{
  "n_kv_head": 3,
  "rope_fraction": 1.0,
  "qk_norm": false,
  "attn_scale": 0.177,
  "bias": "none",
  "init_std_qkv": 0.0674,
  "init_std_o": 0.0,
  "init_std_up": 0.0674,
  "optimizer": "soap_variant",
  "beta2": 0.95,
  "schedule": "wsd",
  "decay_shape": "pow",
  "doc_mask": false,
  "train_tokens": 82870000
}
Each number is 200 + 40 x the weight over the matrix's rms, rounded and kept within 0 to 999. Layers, rows and columns count from 0.

# down: layer 6 MLP down (transposed), 256x96, rms 0.181, rows 107-130, columns 0-95
# gate: layer 6 MLP gate, 256x96, rms 0.207, rows 108-131, columns 0-95
# up: layer 6 MLP up, 256x96, rms 0.19, rows 108-131, columns 0-95
down107,259,227,254,190,228,220,261,229,183,148,237,192,248,238,163,129,200,188,159,127,194,261,231,210,248,188,158,264,185,211,226,237,212,258,186,180,176,219,161,231,217,208,182,309,163,184,171,206,168,101,251,163,277,164,177,219,115,196,197,147,280,151,137,122,226,203,257,234,196,153,164,176,220,197,167,183,147,204,191,232,253,246,119,216,243,176,277,141,218,217,223,244,186,183,181,209
gate108,159,235,223,167,170,148,213,210,210,176,231,227,283,187,114,166,175,131,279,162,165,269,225,208,202,197,186,246,203,225,207,97,174,244,209,217,184,215,212,159,191,159,219,213,194,175,285,147,230,218,211,229,205,132,213,252,206,214,251,246,168,139,183,233,265,177,238,162,140,247,203,250,194,201,216,155,141,273,213,235,189,272,270,228,213,121,170,244,177,192,173,167,205,187,130,219
up108,216,252,204,219,288,239,171,247,215,221,205,237,208,239,207,189,173,257,203,127,187,180,122,219,140,218,211,212,153,204,202,187,239,172,153,221,138,185,204,133,248,137,225,287,196,197,150,191,195,173,234,211,190,170,169,261,180,218,244,228,317,294,235,177,195,229,326,175,138,189,260,236,194,133,209,208,176,259,115,260,263,280,188,253,200,169,187,204,223,119,191,195,200,215,246,216
down108,196,133,167,172,175,227,185,206,138,145,253,160,187,178,206,172,165,110,230,214,174,246,233,183,246,165,174,162,239,195,129,264,208,179,276,200,222,220,161,177,261,214,218,201,178,177,231,279,186,196,156,195,210,184,225,185,201,149,220,222,196,205,175,182,194,149,174,273,217,265,208,174,154,180,211,241,170,77,188,175,30,195,205,195,245,279,276,201,240,121,212,207,162,232,216,165
gate109,212,277,159,152,280,193,203,239,233,164,170,223,241,197,246,192,203,156,164,139,175,221,196,195,259,180,258,221,169,203,188,158,186,215,221,204,232,250,169,203,310,162,166,211,106,147,160,230,168,276,207,187,300,206,224,185,177,164,217,140,219,208,188,250,241,202,288,189,198,229,156,191,186,236,243,189,132,229,200,185,156,140,225,162,224,220,208,169,157,178,187,189,154,223,225,258
up109,190,228,138,181,218,189,174,220,243,206,158,130,250,252,250,176,235,160,196,199,206,235,132,215,253,254,229,169,209,223,160,158,241,206,232,308,162,160,209,164,189,196,147,232,231,190,175,192,171,213,166,206,169,247,154,188,130,112,211,192,183,246,263,312,186,282,249,203,213,214,166,170,143,144,270,251,155,193,244,193,174,239,218,282,274,172,147,207,173,164,151,207,154,211,221,179
down109,276,267,158,150,195,205,231,199,191,249,173,220,161,146,191,217,203,242,198,189,201,194,214,254,271,174,152,180,149,203,211,271,275,214,177,188,209,116,105,200,246,164,204,182,214,175,199,239,143,178,213,196,234,230,145,147,295,196,151,168,216,162,197,226,223,149,223,231,250,204,246,234,134,294,168,92,147,237,218,222,277,258,225,254,168,215,171,263,180,259,142,189,184,128,155,142
gate110,184,171,171,223,211,210,216,199,193,183,196,214,194,255,207,181,206,215,165,177,265,117,170,236,199,185,236,209,193,219,148,229,281,296,220,237,195,165,185,229,233,215,199,185,202,198,203,224,208,187,214,197,220,193,174,169,148,216,82,178,234,191,174,202,235,194,175,151,236,282,234,225,192,214,209,184,169,124,240,241,149,231,146,189,156,189,177,201,130,243,159,193,226,226,201,163
up110,211,230,156,240,210,314,186,244,178,177,196,167,191,129,213,206,236,138,131,185,252,178,181,174,210,234,204,201,221,204,173,180,300,325,208,244,220,228,200,167,205,191,200,179,256,197,187,173,211,188,195,144,160,244,211,207,178,200,146,175,238,224,230,218,154,197,210,198,232,214,196,209,241,200,176,216,160,227,197,199,191,216,174,182,121,226,210,195,182,166,187,201,224,242,153,205
down110,223,231,183,224,222,207,242,260,211,128,209,151,300,173,176,155,270,125,182,184,215,139,175,234,221,226,220,187,203,177,129,209,244,248,222,203,240,243,189,237,195,173,153,210,219,186,187,226,186,204,136,168,245,200,202,245,260,196,171,217,205,225,132,177,190,206,276,195,255,218,187,290,192,190,261,172,152,164,158,192,240,179,135,171,220,146,199,227,193,159,174,201,162,186,216,190
gate111,182,170,178,124,280,114,193,196,211,138,257,179,248,144,216,196,203,196,205,144,218,239,163,189,257,127,136,200,172,244,241,147,203,173,189,174,147,232,230,187,205,191,176,219,215,162,284,147,201,204,173,195,205,244,218,213,195,126,221,196,193,177,238,209,263,159,164,223,191,224,228,225,154,157,235,204,248,165,266,254,235,212,195,210,153,166,179,208,155,180,191,243,208,224,200,212
up111,170,242,204,166,65,192,172,246,216,209,150,229,193,170,216,150,187,138,161,200,192,121,205,149,194,288,224,229,225,285,155,162,240,198,241,219,233,169,217,172,219,211,208,199,226,239,164,232,165,172,179,189,185,225,200,235,152,277,167,242,207,169,149,163,164,240,193,256,192,208,240,192,212,214,149,245,190,213,164,215,194,232,220,122,258,232,165,199,251,180,173,222,168,149,162,222
down111,204,177,252,241,207,234,237,91,225,222,148,203,238,134,241,198,182,179,184,219,165,152,240,160,209,221,206,218,203,160,343,176,155,190,219,183,105,201,204,211,182,143,230,185,155,200,238,188,183,173,177,181,207,247,206,198,172,232,172,162,222,189,290,205,217,194,103,196,177,243,201,245,156,262,183,233,197,158,217,145,124,234,251,216,231,277,193,230,249,175,159,203,199,181,271,283
gate112,205,167,180,215,228,239,184,238,286,127,253,208,207,293,231,184,224,204,271,184,104,222,183,274,286,153,142,207,165,218,175,166,122,166,173,225,273,190,195,179,245,137,218,281,193,174,169,207,133,245,256,228,168,163,239,246,224,180,249,232,172,271,192,187,187,275,188,202,183,243,204,122,249,205,191,224,188,183,191,222,232,249,247,234,184,192,154,240,244,217,180,192,235,209,187,229
up112,184,232,236,185,213,209,207,98,248,268,207,217,247,188,205,172,160,221,203,282,245,140,216,211,211,241,188,213,193,222,201,162,205,197,242,106,182,131,253,148,224,183,167,178,199,160,211,131,214,211,167,280,232,214,231,234,174,196,189,167,147,186,197,184,232,254,193,161,247,209,219,173,173,240,129,164,191,195,207,288,172,235,190,166,181,206,294,243,200,187,276,173,191,174,149,148
down112,145,179,241,289,226,323,220,242,183,131,152,224,221,84,204,154,160,237,176,191,184,228,246,232,166,207,231,279,207,207,247,156,196,188,183,185,197,170,162,207,153,152,202,193,183,175,236,185,207,210,104,139,263,169,227,211,221,228,255,198,120,184,226,243,206,131,235,265,171,212,208,181,149,225,186,256,191,197,180,173,214,206,277,171,185,212,239,240,223,224,156,211,249,159,218,160
gate113,157,180,221,131,259,226,203,204,158,158,195,140,203,209,181,182,241,228,236,231,222,221,190,282,146,205,201,145,218,228,190,109,182,255,167,234,200,220,178,135,185,224,199,219,162,243,192,194,165,208,220,171,217,196,222,195,215,205,208,120,157,233,101,234,174,157,181,219,164,208,292,175,153,187,232,220,155,190,159,278,210,263,245,215,203,128,165,132,245,225,201,229,160,193,223,221
up113,217,237,182,137,201,204,148,267,217,121,204,252,237,222,207,162,225,197,193,256,195,222,265,150,215,255,212,191,185,177,201,174,205,217,226,226,170,204,210,251,196,223,205,227,140,233,179,137,201,240,235,159,216,134,149,178,193,201,253,302,245,220,202,226,179,190,187,189,175,236,209,277,247,250,252,185,196,220,226,196,219,114,168,194,149,98,218,217,153,161,180,209,175,209,236,199
down113,238,219,160,252,240,168,185,215,147,223,166,130,203,199,157,112,139,195,242,234,182,163,188,231,219,169,229,169,236,151,216,265,206,210,175,157,197,224,228,300,226,144,224,177,216,167,208,251,225,172,196,232,115,240,205,190,204,199,214,230,179,195,237,216,158,303,212,258,133,161,224,201,172,178,237,186,169,187,218,239,135,251,178,173,217,287,175,145,222,202,264,192,192,125,187,204
gate114,160,184,252,164,268,185,184,228,134,193,192,168,157,172,167,198,205,180,226,196,164,197,243,204,203,271,177,160,230,209,174,269,143,163,244,131,175,189,158,214,191,215,291,135,167,208,209,252,235,156,227,228,197,194,240,162,191,249,225,158,238,206,159,254,193,94,208,176,266,214,244,208,180,119,235,200,148,196,209,239,170,245,76,224,178,178,230,199,189,230,217,229,219,194,160,271
up114,195,146,199,149,216,227,181,174,157,159,166,163,161,251,180,166,220,221,234,161,218,127,242,211,195,169,201,140,226,163,99,185,241,154,200,157,286,236,217,302,203,193,215,213,168,212,271,191,163,206,229,170,172,158,180,189,146,199,229,219,163,189,176,176,224,229,134,204,287,214,202,148,181,179,177,169,177,183,185,154,275,240,231,216,172,147,280,229,260,179,154,248,235,275,163,216
down114,209,224,190,199,154,208,183,215,174,188,178,173,270,303,218,268,198,201,204,142,229,223,233,201,161,247,264,150,226,224,170,148,216,334,171,205,153,154,197,106,135,234,195,208,293,194,200,178,167,168,134,214,230,168,204,194,250,187,276,152,257,230,155,126,233,205,212,186,221,156,195,173,202,220,209,253,247,203,147,192,157,189,259,145,221,173,186,139,179,191,153,228,215,149,150,217
gate115,155,207,275,248,186,199,206,217,224,185,264,177,142,172,203,167,187,213,189,214,216,221,174,240,137,298,231,116,204,209,223,153,156,183,207,139,233,214,150,131,261,200,225,153,147,235,241,205,212,179,177,290,134,241,208,154,258,174,213,217,245,215,183,253,200,164,223,260,211,154,222,236,201,167,255,240,184,196,209,168,149,197,259,227,219,237,293,138,183,220,262,219,177,171,173,205
up115,200,210,218,171,195,143,238,115,177,220,140,230,230,194,225,130,213,202,258,167,288,270,274,171,140,140,170,257,184,154,222,196,236,203,214,200,258,139,267,243,189,192,213,216,188,219,131,254,158,198,153,191,195,128,210,190,178,168,153,132,193,161,157,218,271,172,160,193,238,229,218,204,178,228,227,211,179,159,243,226,245,291,243,175,202,227,158,187,192,208,215,205,220,226,243,161
down115,163,169,245,218,202,247,225,215,216,248,206,220,111,152,214,227,208,203,231,158,167,205,144,222,278,170,219,260,137,274,191,223,201,190,237,110,174,224,165,211,146,191,158,175,173,124,182,231,240,149,257,197,172,147,210,212,150,232,121,276,160,186,217,175,163,203,192,228,215,221,165,135,188,149,170,159,287,254,181,162,111,122,234,174,260,233,250,264,219,239,252,240,169,266,205,199
gate116,213,216,187,140,213,250,206,213,155,205,176,177,144,233,224,208,174,164,197,210,209,197,154,184,274,207,164,161,203,247,207,242,196,183,196,175,127,158,273,220,241,163,255,157,240,193,132,136,153,221,153,224,189,223,247,198,192,213,204,211,234,229,197,312,215,233,246,206,277,197,184,205,209,265,211,271,127,246,211,243,215,201,215,203,171,166,72,201,231,238,216,226,192,220,204,192
up116,204,128,219,189,208,141,250,208,156,237,219,208,223,160,189,177,215,216,267,139,179,234,215,190,191,159,243,183,231,140,193,252,208,157,208,211,295,214,172,170,219,243,167,218,182,226,171,173,219,165,201,209,203,182,159,154,233,183,208,142,237,181,212,183,109,208,191,106,176,188,215,172,159,186,235,229,260,184,192,196,213,176,272,229,241,228,244,216,153,167,218,196,193,216,188,269
down116,196,224,255,94,213,224,223,200,131,176,226,207,285,201,128,169,211,175,196,193,130,174,220,207,195,225,160,229,230,180,201,156,257,177,199,166,150,219,118,206,212,187,226,159,235,179,119,195,198,212,209,148,183,176,144,208,244,155,276,166,221,185,195,211,186,160,133,237,129,128,162,251,179,139,189,145,222,193,207,207,173,273,211,199,183,214,216,256,198,193,191,208,189,206,182,162
gate117,222,261,161,147,173,177,172,202,219,254,140,251,214,169,230,163,144,141,207,238,212,118,178,153,198,285,225,184,245,179,236,157,101,89,215,203,232,198,242,271,196,223,167,176,186,178,215,191,154,169,218,193,132,179,181,93,138,111,204,228,162,213,130,245,212,171,184,108,165,163,164,213,199,164,221,294,240,142,166,199,233,169,159,166,187,239,164,237,185,176,125,211,206,207,217,218
up117,177,214,171,223,219,176,231,176,223,202,260,266,238,136,163,184,254,141,190,246,260,144,169,172,165,168,227,217,206,243,250,191,187,141,236,225,100,252,158,224,222,225,268,241,260,273,139,141,203,228,177,171,130,251,267,185,317,218,241,204,231,285,149,182,126,177,190,183,146,147,202,311,244,229,236,276,120,151,184,333,307,200,214,214,216,238,228,179,155,297,201,205,273,212,176,198
down117,135,214,247,264,188,203,245,192,225,172,265,289,196,156,202,165,255,261,205,126,168,171,186,174,184,254,175,82,197,162,232,228,248,145,244,245,173,212,132,213,238,275,224,198,255,218,218,194,291,221,190,194,132,217,243,267,194,187,198,165,205,209,163,256,135,191,198,98,190,149,202,226,178,155,289,200,157,120,161,225,155,180,166,184,182,189,66,217,245,258,150,133,222,221,221,143
gate118,223,205,253,226,144,116,268,187,191,145,245,271,261,210,214,280,229,180,181,174,211,230,213,265,189,184,160,236,315,205,252,207,157,260,172,272,246,163,285,208,214,193,184,210,219,167,194,182,158,185,171,173,215,245,266,150,249,202,193,177,203,204,229,201,218,172,266,199,164,249,190,230,155,205,255,171,194,181,248,181,144,181,215,166,248,144,230,218,219,184,199,305,190,155,168,163
up118,276,215,237,140,208,141,190,228,172,201,173,194,175,147,172,190,199,201,288,273,218,147,203,223,214,168,175,100,141,305,158,186,94,226,221,233,230,181,177,224,136,149,216,221,209,229,223,218,260,218,255,129,232,252,199,176,208,206,265,207,228,186,199,197,264,222,205,238,206,175,190,145,250,166,219,179,307,180,196,207,309,199,204,137,120,223,166,155,172,229,273,286,204,272,210,189
down118,160,204,215,222,215,176,165,173,234,132,153,234,206,183,316,255,239,194,211,232,243,254,130,191,216,273,210,132,173,237,198,200,155,153,149,272,183,195,202,223,213,197,214,180,205,221,265,199,140,146,166,177,220,220,151,168,222,215,243,211,244,216,294,188,134,202,203,183,202,75,269,154,207,231,178,165,102,220,280,200,165,224,209,277,122,226,116,171,164,154,223,179,176,207,231,172
gate119,263,184,154,203,119,240,217,228,212,256,180,217,230,201,193,239,156,200,199,222,209,226,200,230,261,164,158,183,125,254,223,195,148,180,227,248,166,201,172,207,170,155,248,167,160,183,172,190,110,199,268,185,200,186,250,130,110,199,243,266,177,211,269,176,157,149,146,209,183,258,98,225,215,154,270,164,170,179,141,192,144,200,190,179,156,169,191,167,175,220,177,275,201,201,163,172
up119,154,241,201,257,278,137,175,175,243,253,213,252,186,231,219,214,232,171,211,163,187,246,173,201,212,278,226,117,204,192,242,208,175,272,220,180,163,207,159,150,259,141,214,238,180,227,127,175,208,170,199,184,220,276,188,228,134,278,230,177,273,283,180,177,213,201,237,216,258,199,251,111,209,131,179,203,223,126,192,236,266,258,175,240,210,239,158,236,245,272,138,169,190,197,232,211
down119,175,122,159,127,220,260,157,166,221,164,144,191,264,264,249,231,141,232,224,256,243,151,243,224,246,210,262,173,184,182,237,200,210,162,183,200,144,240,163,149,213,221,235,255,196,112,206,232,215,158,206,170,204,173,188,139,219,178,126,138,242,186,156,242,255,181,141,226,201,237,224,190,169,285,179,157,178,152,182,235,113,223,221,232,219,147,179,255,173,224,152,179,213,168,177,240
gate120,185,209,286,179,232,175,207,222,118,184,203,99,227,260,193,174,213,207,137,240,171,167,156,93,174,208,172,202,206,210,220,130,189,105,147,205,119,113,212,220,193,132,175,116,183,200,206,208,191,203,127,166,240,218,137,195,175,240,262,246,162,173,194,204,220,160,194,198,202,201,157,160,167,219,221,233,216,154,223,185,178,172,215,190,178,261,187,194,231,203,247,194,166,189,228,239
up120,214,252,212,255,133,160,188,217,132,190,208,259,182,178,232,188,186,196,180,251,248,173,188,231,142,159,180,184,190,126,155,102,234,219,181,214,208,171,205,124,197,309,244,180,177,182,194,279,204,214,294,197,150,195,212,237,182,213,204,189,152,221,186,132,235,194,150,90,140,220,206,195,250,216,180,217,203,146,204,233,303,219,255,220,170,187,168,256,208,212,251,232,189,218,160,212
down120,183,209,156,177,222,233,222,118,230,171,114,241,202,164,226,82,211,217,206,235,264,249,180,194,224,183,226,176,172,198,169,201,215,204,266,222,286,269,215,202,170,230,210,246,161,169,300,195,189,233,187,169,213,234,201,172,212,156,182,242,206,209,192,223,202,193,213,219,140,192,247,170,216,227,188,217,157,199,235,229,254,177,227,308,240,196,188,230,295,227,151,138,203,268,206,187
gate121,216,181,233,251,162,188,189,207,195,185,204,194,186,126,208,248,181,239,230,231,176,172,153,193,159,154,149,159,176,167,205,129,206,149,223,202,205,256,171,86,295,180,178,236,189,220,166,162,245,275,149,225,240,248,162,136,131,133,289,166,264,216,157,201,153,167,212,222,185,229,283,191,209,270,252,178,226,160,186,157,212,189,188,153,177,164,168,203,216,206,163,220,136,137,284,206
up121,201,115,203,183,223,158,210,145,194,224,177,152,199,166,162,203,216,184,221,117,236,173,192,239,168,246,254,159,218,219,169,232,175,188,133,252,230,195,190,137,214,235,205,226,138,188,231,151,175,201,200,188,233,227,191,261,241,289,223,227,220,121,202,229,165,186,252,229,270,200,192,230,245,237,207,274,324,220,172,245,200,198,249,188,136,210,224,183,240,247,174,110,166,240,201,208
down121,217,150,200,163,213,184,202,251,174,277,162,199,215,222,247,185,233,275,177,256,223,159,164,161,212,137,204,96,226,185,158,204,206,207,240,165,179,250,106,298,268,253,175,221,212,230,210,169,201,220,204,246,186,239,236,215,171,172,243,148,287,191,219,191,287,141,177,216,162,234,225,133,181,164,184,238,177,208,281,185,193,181,229,145,191,144,174,165,197,232,203,262,211,204,251,221
gate122,185,223,207,243,152,184,293,167,197,274,189,253,218,219,172,126,161,141,175,89,216,195,209,198,245,169,237,207,209,224,234,180,209,208,300,171,173,215,207,181,221,159,254,242,149,171,229,234,221,180,223,238,178,229,245,279,222,225,213,165,211,253,200,204,202,212,222,216,231,135,224,179,225,208,269,255,200,173,196,187,161,256,209,215,215,213,129,205,160,209,255,194,294,179,193,188
up122,224,172,175,224,200,243,209,181,133,207,195,179,220,161,199,217,200,165,223,239,155,214,230,190,193,200,202,228,202,201,119,173,190,151,138,196,203,161,252,223,195,228,196,175,180,268,180,208,194,224,250,242,119,174,205,169,303,202,203,202,224,257,257,123,213,208,200,235,164,245,219,145,142,162,206,234,212,255,229,186,222,130,188,190,201,147,191,282,145,226,252,167,227,166,200,248
down122,152,189,241,153,205,215,184,254,201,194,176,246,123,200,194,174,262,154,213,177,176,144,211,196,112,208,186,201,203,247,213,258,261,146,216,172,133,219,159,168,196,243,145,186,191,228,186,231,231,174,202,150,203,226,189,215,251,173,151,184,234,208,243,149,293,221,196,250,177,245,205,227,220,271,165,121,213,180,254,218,194,194,152,183,244,206,194,213,142,181,277,278,188,186,135,178
gate123,223,197,288,174,161,207,145,164,219,250,195,212,184,269,226,223,188,260,147,177,202,197,286,255,242,196,231,245,220,179,204,202,216,186,195,224,159,183,258,169,243,224,191,168,183,176,207,263,194,201,260,150,209,162,228,198,133,170,218,153,186,234,188,193,200,249,165,154,168,231,269,198,192,173,304,217,185,181,108,165,262,205,196,202,243,182,178,226,162,234,196,233,190,294,173,232
up123,194,257,214,191,214,159,218,139,211,220,221,194,185,154,240,137,198,224,75,199,196,233,197,218,256,215,197,230,219,203,149,269,123,186,240,200,217,205,162,214,228,167,169,201,291,175,216,192,261,205,223,184,207,230,204,250,254,200,191,252,175,219,197,178,164,316,156,240,110,196,187,176,225,252,169,240,209,155,240,177,212,197,173,202,165,223,191,217,233,217,252,215,257,183,149,241
down123,205,187,168,166,156,275,193,253,165,221,173,171,224,171,208,224,208,232,185,259,163,218,200,201,188,198,220,196,188,196,208,176,265,213,126,204,188,160,246,196,204,179,213,209,196,238,143,189,262,193,198,171,254,242,173,162,151,212,156,165,259,165,243,197,202,139,139,272,130,268,156,281,150,140,206,227,171,129,184,201,316,200,188,206,235,181,231,191,233,207,206,230,156,198,212,199
gate124,150,191,194,239,212,185,154,165,214,246,187,171,143,278,204,261,213,166,172,221,202,120,201,205,141,207,251,161,156,217,164,235,193,241,232,179,204,163,227,197,214,182,214,194,186,178,246,232,259,247,252,113,171,171,211,179,111,189,223,143,225,152,163,199,194,184,184,202,246,200,183,197,199,185,150,199,240,234,173,240,154,215,288,202,225,195,181,203,174,280,200,226,176,176,248,212
up124,239,193,213,202,214,162,250,229,163,295,157,204,202,161,204,178,219,239,220,210,208,97,147,206,250,209,160,238,116,144,197,250,217,179,227,186,268,153,157,205,189,250,217,257,248,223,290,184,212,191,231,170,251,187,168,218,176,206,201,243,184,168,223,206,220,209,165,229,226,205,189,223,192,179,211,182,208,202,179,231,242,204,241,172,206,186,135,167,188,228,160,209,136,188,157,198
down124,186,202,179,199,187,265,222,129,198,199,179,198,181,260,158,266,218,243,227,214,187,213,181,161,196,214,167,200,177,207,221,166,280,200,169,226,238,214,234,307,227,110,226,213,207,185,181,153,243,217,140,234,198,198,267,160,183,238,162,146,222,203,184,213,278,149,149,203,221,228,238,222,185,209,322,165,225,167,232,258,221,193,191,190,227,155,268,238,157,239,225,207,209,193,192,123
gate125,231,205,202,233,203,230,177,227,288,158,183,208,172,184,169,283,220,226,152,224,213,175,207,214,275,170,172,167,212,243,172,258,184,213,217,197,222,171,239,190,234,223,219,153,249,213,198,136,233,108,196,96,313,199,260,171,162,194,165,199,127,147,137,182,154,141,197,170,117,230,181,178,253,180,158,236,175,246,223,179,184,160,244,158,213,237,272,276,195,181,182,179,177,214,145,182
up125,189,178,173,255,200,261,120,178,199,196,197,257,185,186,152,175,192,263,233,218,212,148,219,253,209,219,176,191,156,183,214,223,165,132,175,249,211,148,183,194,228,237,177,103,239,188,244,220,187,173,186,154,171,133,245,236,178,274,205,118,185,163,165,192,210,288,150,212,175,213,157,135,210,215,219,222,179,180,195,155,164,184,202,232,264,231,287,190,137,204,293,88,261,223,211,182
down125,172,189,239,239,258,249,224,212,223,239,187,118,187,218,271,185,193,249,206,173,162,175,186,184,185,171,274,189,117,196,216,176,192,188,202,182,246,207,187,202,201,257,204,157,266,137,185,267,160,333,184,207,169,223,201,150,224,157,176,225,167,191,148,235,174,264,149,228,202,269,207,222,165,163,188,227,205,252,174,209,168,150,203,318,231,258,180,185,129,221,229,207,148,137,269,154
gate126,189,245,259,214,231,168,294,188,201,239,219,171,259,149,205,197,117,181,241,210,119,133,246,206,213,193,185,255,189,179,213,108,171,147,131,195,226,235,253,210,207,166,221,208,221,226,221,212,236,211,168,225,213,178,196,182,249,200,171,163,163,236,196,179,187,190,259,186,194,192,267,250,166,217,177,94,225,228,193,190,201,131,137,202,265,227,203,239,201,156,222,201,226,230,170,271
up126,217,265,273,227,172,174,239,268,214,152,183,243,143,183,192,267,202,178,185,203,156,192,229,141,231,217,228,254,243,222,140,178,139,217,216,243,262,218,211,137,144,196,144,197,185,201,149,165,248,234,184,130,226,200,235,186,196,238,156,168,145,118,148,201,241,164,235,193,163,201,224,165,178,241,160,157,216,213,235,205,230,234,171,180,193,224,130,231,219,201,265,260,220,200,197,252
down126,152,242,195,254,207,192,106,138,198,172,170,200,232,234,260,231,219,166,135,187,150,206,188,257,234,183,173,242,194,228,211,104,188,188,240,244,173,199,155,252,256,198,234,149,182,182,249,208,180,171,152,246,183,181,207,121,238,208,238,155,205,261,203,140,133,218,186,243,232,223,232,268,255,196,133,235,239,253,151,199,257,226,131,259,214,222,209,229,188,160,207,191,183,232,232,177
gate127,226,202,176,206,208,165,156,210,202,212,171,213,212,224,186,183,176,219,231,203,162,306,253,182,235,194,115,179,160,199,190,148,97,207,207,193,214,214,189,204,213,175,232,237,221,258,251,229,161,257,161,158,233,265,166,241,169,195,108,202,198,115,212,156,243,207,257,185,261,253,210,172,185,230,198,239,206,211,158,186,149,293,187,202,161,219,159,182,187,174,231,165,193,196,223,263
up127,193,221,250,158,207,216,153,167,239,193,199,174,251,200,227,115,189,189,188,149,165,194,228,300,199,245,175,197,179,134,229,106,223,202,180,185,189,160,169,291,195,226,177,214,125,176,227,146,222,236,220,221,236,163,152,261,250,174,70,223,185,199,234,231,179,206,201,288,235,127,242,223,199,235,173,167,181,149,172,167,232,276,259,163,171,206,206,164,233,174,197,247,128,245,170,250
down127,183,181,258,145,228,205,220,268,233,221,219,140,160,160,234,154,162,213,161,264,145,214,165,340,217,205,155,200,270,169,162,128,268,198,227,207,214,197,190,202,219,249,200,220,185,205,159,175,225,231,193,215,161,98,228,206,192,253,294,224,305,175,213,223,158,219,235,167,229,229,158,165,202,168,132,236,221,155,165,220,137,127,240,256,176,260,209,209,192,205,166,208,169,218,203,202
gate128,186,174,189,120,174,171,254,213,179,193,210,298,129,186,170,268,107,227,200,189,217,185,178,224,230,164,165,232,125,237,127,210,229,203,264,233,203,207,217,147,234,259,171,182,232,207,227,174,218,260,213,143,223,280,166,194,180,260,176,227,205,141,174,230,227,198,139,168,169,234,215,186,210,167,147,222,137,182,182,152,221,227,186,119,197,264,225,243,222,179,148,218,138,200,232,216
up128,195,167,165,184,248,233,249,92,195,229,182,187,147,175,236,238,198,256,130,201,199,155,150,147,234,207,178,275,189,144,184,134,125,188,243,168,197,246,199,194,216,156,188,153,285,174,214,181,203,199,116,208,181,195,189,201,273,268,205,207,212,202,149,186,198,207,173,222,225,184,270,183,245,208,212,236,214,164,209,208,126,237,178,141,187,244,211,135,142,208,183,183,166,247,305,171
down128,170,211,193,196,141,206,274,237,150,274,176,147,204,241,222,196,144,219,203,201,204,196,124,197,181,156,224,223,183,145,177,138,202,224,176,151,194,267,147,131,172,198,210,193,274,257,185,153,177,185,218,175,213,260,202,195,192,150,195,211,264,225,206,242,198,247,244,223,222,222,252,236,188,146,194,211,213,213,260,132,273,172,213,158,246,287,261,143,182,196,194,212,131,213,179,145
gate129,208,233,246,161,164,253,241,198,215,246,239,177,206,186,295,209,206,178,226,153,229,157,145,136,226,203,225,231,153,227,121,154,122,147,219,186,239,211,227,227,211,157,291,236,161,171,100,226,256,217,188,219,209,184,150,175,201,190,245,147,196,252,232,282,224,228,226,165,237,252,230,202,154,267,223,217,165,160,245,171,253,246,204,274,254,207,272,221,235,241,192,159,193,250,224,188
up129,219,177,221,227,237,159,172,172,224,236,217,208,116,236,172,188,249,232,260,179,181,311,229,155,220,156,194,223,233,185,267,103,192,218,216,105,175,191,202,120,148,228,161,190,257,216,212,197,204,239,206,187,168,250,199,228,72,260,153,221,129,154,230,216,129,232,242,214,228,182,198,210,215,185,215,200,262,148,216,179,217,241,260,180,237,260,208,133,252,217,167,189,230,166,268,207
down129,249,202,206,209,207,160,220,102,158,157,130,167,250,185,221,273,184,203,222,244,168,128,197,223,197,229,177,210,223,217,237,222,215,226,183,208,151,209,163,196,203,159,198,226,255,180,244,138,226,237,243,175,138,200,189,201,210,254,134,198,232,115,113,192,228,210,110,204,196,230,263,137,232,154,176,269,189,248,121,240,198,232,166,198,177,168,188,161,167,200,177,212,212,215,143,206
gate130,219,192,243,222,286,193,205,223,220,216,172,215,270,209,202,223,235,181,199,179,224,185,234,160,168,207,234,244,159,208,296,194,219,219,150,216,163,231,209,241,141,106,226,167,201,215,170,171,209,249,221,214,226,229,186,193,241,185,144,180,141,243,185,219,168,262,192,150,182,149,198,219,234,166,185,78,218,228,194,183,139,176,227,211,265,133,222,274,293,238,222,185,204,271,202,217
up130,222,257,166,229,213,213,275,265,100,229,208,208,215,227,205,225,189,209,161,190,225,177,177,232,227,196,240,174,135,213,246,212,270,173,247,247,191,180,179,267,233,230,276,157,185,215,195,191,219,211,285,164,166,196,168,234,167,206,177,173,284,245,172,188,178,229,192,125,124,233,106,197,189,259,228,172,182,152,201,190,129,218,171,160,231,182,220,220,186,178,155,228,241,230,241,236
down130,191,234,155,167,260,176,158,149,262,178,152,174,219,145,223,220,207,210,215,174,152,204,236,182,167,147,271,206,138,228,236,175,189,273,146,264,171,232,214,116,119,208,191,221,219,155,152,168,179,186,207,238,212,187,182,280,192,222,244,154,163,178,222,188,262,157,238,122,188,163,190,211,179,179,269,207,192,198,253,177,207,211,217,241,243,122,195,257,187,204,173,180,160,212,182,191
gate131,196,145,124,205,185,311,161,196,252,202,208,164,207,192,198,239,218,218,236,194,253,130,180,185,224,179,249,192,224,208,239,281,229,180,211,250,145,257,212,199,273,229,145,201,164,246,200,224,164,186,171,222,213,200,195,179,171,126,257,243,236,169,187,212,225,222,215,150,209,229,202,141,263,144,132,216,274,237,190,223,205,241,239,211,219,150,218,249,197,160,146,174,234,234,185,209
up131,167,168,180,173,202,155,260,206,228,201,104,191,183,182,149,179,145,120,254,180,236,244,211,210,165,183,154,217,194,229,228,186,220,229,205,166,102,241,243,202,161,187,211,237,277,211,162,149,240,264,207,109,155,203,248,257,138,180,185,246,188,231,174,168,180,215,266,169,238,176,181,183,232,234,173,147,226,189,222,223,157,180,196,252,150,239,224,141,193,224,134,228,113,169,181,189